Part of a small language model's weights.
Architecture: LayerNorm before each block, rotary positions, biases, attention and MLP in parallel.
Each number is 200 + 20 x the weight over its row's rms, rounded and kept within 0 to 999. Layers, rows and columns count from 0. The size before them is the row's rms in percent of the matrix's.

# layer 7 MLP down, 192x768, rms 0.148, rows 109-119, columns 256-383
102,188,218,223,217,192,199,194,177,252,190,183,223,215,179,188,183,224,199,197,224,242,192,203,190,217,206,191,220,201,224,209,221,217,216,189,175,178,173,166,174,242,236,188,194,222,228,218,222,177,200,234,213,228,210,200,199,193,198,199,223,206,213,188,183,216,186,187,176,233,232,194,201,170,171,209,199,203,177,196,210,226,233,196,199,210,214,194,191,167,223,231,168,232,227,209,235,195,185,184,186,183,212,183,202,181,216,206,206,217,211,207,221,220,172,193,213,185,221,219,181,189,177,208,225,197,205,177,201
106,222,229,237,162,174,207,206,202,228,188,181,194,222,202,176,221,208,210,180,200,229,180,170,208,169,188,220,197,238,255,192,210,218,193,207,208,156,197,200,197,197,232,210,177,222,169,199,183,189,206,194,206,204,180,193,188,177,217,210,206,177,217,224,177,227,171,177,206,234,182,199,199,214,213,224,208,176,237,212,212,202,213,220,222,208,177,194,200,190,205,197,195,186,227,207,188,193,181,201,233,164,176,180,206,209,201,201,225,206,236,207,204,191,193,158,191,245,255,197,207,201,196,188,225,185,214,269,212
100,186,223,194,165,188,221,180,217,153,187,190,192,199,237,205,213,238,233,237,213,203,187,212,177,205,212,184,212,195,200,216,184,194,175,216,188,236,171,193,166,194,227,228,201,207,223,156,181,214,185,219,201,197,194,201,200,216,193,225,227,200,160,229,165,226,199,180,199,222,210,203,190,218,228,207,209,199,180,160,171,165,205,186,190,207,165,231,216,234,248,185,211,191,204,211,180,209,211,197,203,215,194,190,205,159,208,211,207,196,229,183,194,189,216,204,212,178,206,175,244,189,210,182,202,197,186,189,196
091,198,230,205,165,185,208,214,191,187,183,202,164,197,189,210,219,171,208,207,206,187,158,205,223,197,199,189,192,219,197,233,203,201,200,193,185,198,214,203,218,171,182,201,207,182,218,219,212,194,214,199,200,183,204,188,209,182,179,189,221,230,195,216,187,217,213,205,181,184,214,196,192,190,204,201,183,215,233,185,219,222,194,180,185,225,173,209,179,171,208,165,195,205,174,179,201,227,209,201,202,223,162,212,180,217,195,203,188,205,186,194,208,184,243,185,226,186,219,181,180,183,228,220,195,202,212,184,171
099,226,179,176,216,239,194,239,132,187,212,181,169,167,229,204,202,192,195,182,215,198,222,206,191,160,215,213,215,206,198,205,173,176,198,202,212,186,191,162,212,177,203,187,246,187,198,205,234,197,210,167,205,236,194,218,219,204,242,187,206,177,231,245,201,138,206,223,196,191,160,211,201,201,196,169,196,192,155,187,225,220,230,190,221,210,227,214,186,171,186,208,212,173,187,204,181,191,197,155,198,177,185,208,187,183,202,237,222,195,184,187,195,174,209,192,209,182,180,189,212,209,197,229,205,204,210,211,217
096,192,220,202,213,179,185,185,190,151,220,197,166,165,181,196,233,191,215,239,219,260,183,202,178,207,182,192,180,163,213,192,203,185,208,252,185,226,164,207,216,156,191,204,195,206,221,204,230,208,221,198,201,188,246,206,154,199,217,225,154,172,182,200,185,200,173,191,197,210,196,202,243,203,236,201,206,200,176,196,221,212,179,186,230,213,203,193,203,201,186,195,206,172,192,182,216,161,175,178,178,186,178,236,186,183,190,203,214,196,190,210,203,175,190,198,222,201,184,232,201,228,217,164,210,160,188,221,196
103,221,187,171,246,189,200,197,168,166,214,192,192,207,152,177,188,172,181,201,228,188,235,222,183,175,199,223,204,223,162,212,221,183,223,228,196,239,184,198,203,169,162,197,190,204,169,217,199,201,228,215,192,210,229,187,212,206,242,221,207,176,235,228,190,201,179,179,195,155,214,206,197,199,164,190,191,175,168,231,229,231,210,178,206,177,218,210,213,196,150,210,181,226,180,210,190,197,182,197,230,199,197,178,200,208,205,198,208,205,192,183,181,183,201,206,188,192,223,196,190,200,229,217,211,157,200,240,223
101,175,222,190,191,188,216,214,163,164,185,200,206,203,166,207,210,191,198,209,185,179,225,213,197,186,181,250,200,234,210,190,165,167,204,194,161,215,160,208,219,157,208,200,218,202,248,186,206,218,232,224,209,183,191,194,194,225,170,213,203,224,176,190,219,214,200,199,215,151,227,219,195,187,234,184,208,227,167,181,210,219,227,153,206,221,155,212,180,199,189,185,204,208,197,178,186,197,201,210,197,216,225,200,212,187,227,233,243,175,170,185,198,215,242,209,191,216,176,179,206,164,235,203,197,209,236,174,199
100,156,205,221,189,218,221,223,181,213,192,202,200,203,187,208,192,179,206,235,181,167,197,191,210,208,213,204,204,215,185,223,212,202,191,165,220,229,179,204,197,211,169,216,235,188,169,179,193,185,180,172,222,230,209,221,212,213,200,219,186,203,249,193,227,202,167,194,204,205,174,203,220,218,191,243,185,174,165,203,169,216,214,210,225,192,235,219,193,170,190,218,206,197,207,171,195,199,200,186,194,228,194,232,207,193,184,191,203,175,249,185,213,188,229,210,209,213,206,168,197,220,175,232,191,217,232,218,190
098,194,194,229,191,207,183,193,209,174,183,168,194,193,163,198,183,183,204,201,198,210,217,198,190,195,183,187,209,204,193,231,223,175,217,200,206,182,194,200,214,232,175,214,194,210,187,218,242,189,238,217,204,172,161,191,239,202,218,193,181,190,164,195,207,179,200,231,204,207,237,203,167,207,204,234,195,174,201,189,216,181,214,214,194,192,208,179,172,181,192,186,200,186,197,194,217,233,191,195,230,155,172,192,223,212,206,183,236,187,178,261,211,198,214,181,204,164,204,194,214,217,206,163,215,189,200,197,173
101,195,198,192,249,194,196,175,164,236,212,178,169,220,184,190,210,212,194,194,162,194,183,211,182,181,178,192,157,205,218,160,219,219,199,187,192,230,199,194,215,208,188,168,223,198,177,200,196,207,242,174,202,176,199,180,213,205,189,230,207,209,173,236,211,208,193,244,233,192,200,206,184,170,230,200,219,213,243,150,178,179,197,185,214,190,192,184,215,172,198,193,185,195,218,183,175,199,180,204,211,179,195,158,205,209,202,174,185,180,185,200,207,230,179,193,178,224,234,175,198,221,227,237,198,194,204,199,203